{"n_layer": 15, "d_model": 256, "n_head": 8, "n_kv_head": 8, "head_dim": 32, "d_mlp": 1024, "vocab_size": 8192, "activation": "squared_relu", "norm": "rmsnorm", "norm_place": "pre", "norm_eps": 1e-05, "positions": "rope", "rope_base": 1020.0, "rope_fraction": 0.25, "qk_norm": false, "attn_scale": 0.177, "bias": "none", "tie_embeddings": "early", "parallel_block": false, "extras": ["some layers without positions", "some layers without attention", "local attention windows", "paired heads", "shifted keys", "gated attention", "exclusive self-attention", "capped logits"], "init": "normal", "init_std_qkv": 0.0407, "init_std_o": 0.0407, "init_std_up": 0.0407, "init_std_down": 0.0, "optimizer": "adamw", "lr": 0.00147, "beta1": 0.9, "beta2": 0.95, "weight_decay": 0.12, "lr_head": 0.0152, "warmup_steps": 224, "schedule": "wsd", "decay_fraction": 0.784, "decay_shape": "sqrt", "final_lr_fraction": 0.05, "batch_tokens": [32768, 65536, 131072], "seq_len": 1024, "doc_mask": true, "train_tokens": 389600000, "steps": 5928, "dataset": "wikipedia_en"}
Each number is 128 + 24 x the weight over its row's rms, rounded and kept within 0 to 255. Layers, rows and columns count from 0. The size above them is the row's rms in percent of the matrix's.

# layer 11 MLP up, 1024x256, rms 0.0681, rows 1015-1023, columns 64-127
size [ 92  93  95 103  75  99 100 101 108]
[[150 141  88 127 115 126  89 147 149 145 107 140 139 145 138 129 107 136 120  94 128 104 115  87 122 156 133 126 124 164 117 121 123 105 123 138 138  97 135 123 105 172 139 112 125 120 125 142  70 105 123 151 115 122 158 123  65 109 136 156 159  87 136 124]
 [164 151 136 138 111 135 135 154  83 133 135 147 170 162 188 112 141 122 134 125 138 113 133 146 143  88 140 139 151 112 144 147  91 176 131 128 108 109 120 113 142  97 159 128 152  97 113 125 131 126 145  96 105 126 119  52 112 167 156 128 107 140 146 180]
 [ 83 113 189 146 103 119 168 125 112 122 105 153 127 139 181 152 134 180 149 173 117 129 116 144 148 137 138 135 138 147 137  82 116 126 167  86 103 163 189 166 110 147 133 108 114 140 118 114 149 133  99 164 119 115 113 150 125 134 138 128 156 117 110  99]
 [131 151 115 128 136  87 126 150 136 123 122 116 151 102 136 163 137  94 119 120 121 123 115 158 166 158 107 141 105 140 154 134 134  90 113 117 128 138 128 118 146 168 112 122 142 114 100  85 139 144 107 132 113  99  94 157 119 126 155 117 139 138  86 147]
 [128 104  91 105 104 114 122 148  91 140 147  92 149 113 138 118 115 109 120 183 143  99 127 116 133  98  78 145 142 152 181  93 169 135 115 100 119  90 108 131 146 159 131  99 126 143 143 135 159 149 104  98 127 131 116 147  75 114 105  70 133 114 151 141]
 [137 111 162  80 154 148 132  84 132 127 152 115 148  97 153  76 107 115 130 117 151 147 119 140 106 154 147  97 140 110 148 149 163 127 173 122 147 116 107  90 178 179 141 124  51 114 127 138 132 134 107 122 132 121 105 116 162 117  88 104 119 120 141 106]
 [156 119 141 127 105 135 122 129 134 110 108 106 125 108 156 137 105 122  88 182 191 112  90  73 131 141  97 110  84 113  94 165 131 138 112 101 142 143 150 153  69 123 104 150  91 184 125 113 184 150  91 148 149 130 117 144 107 112 138 100 151 127  70 144]
 [ 91 136 183 134 132 126 111 129  94 158 129 126 185 131 142 107 103 103 133 118 138 107  81 128 133 166 145 152 153 159 116 174 147 143 151 111 138 111 142 103 167 168 147 104 110 111 126 111 101 116  78 118 134 123 102 149  79 109 134 150 117 141 135 152]
 [150 209 133 114 135  88 146 103 119 136  83 127 110 162 158 123 153 129 127  94 130 156 108 112 111 148 118 163 124 130 169 133 109  99 113 109 113 137 112 134 205  98 116 120 120 112 113 131 167 158 107 172 148 127 117 128 159 157 101 167 124 128  76  97]]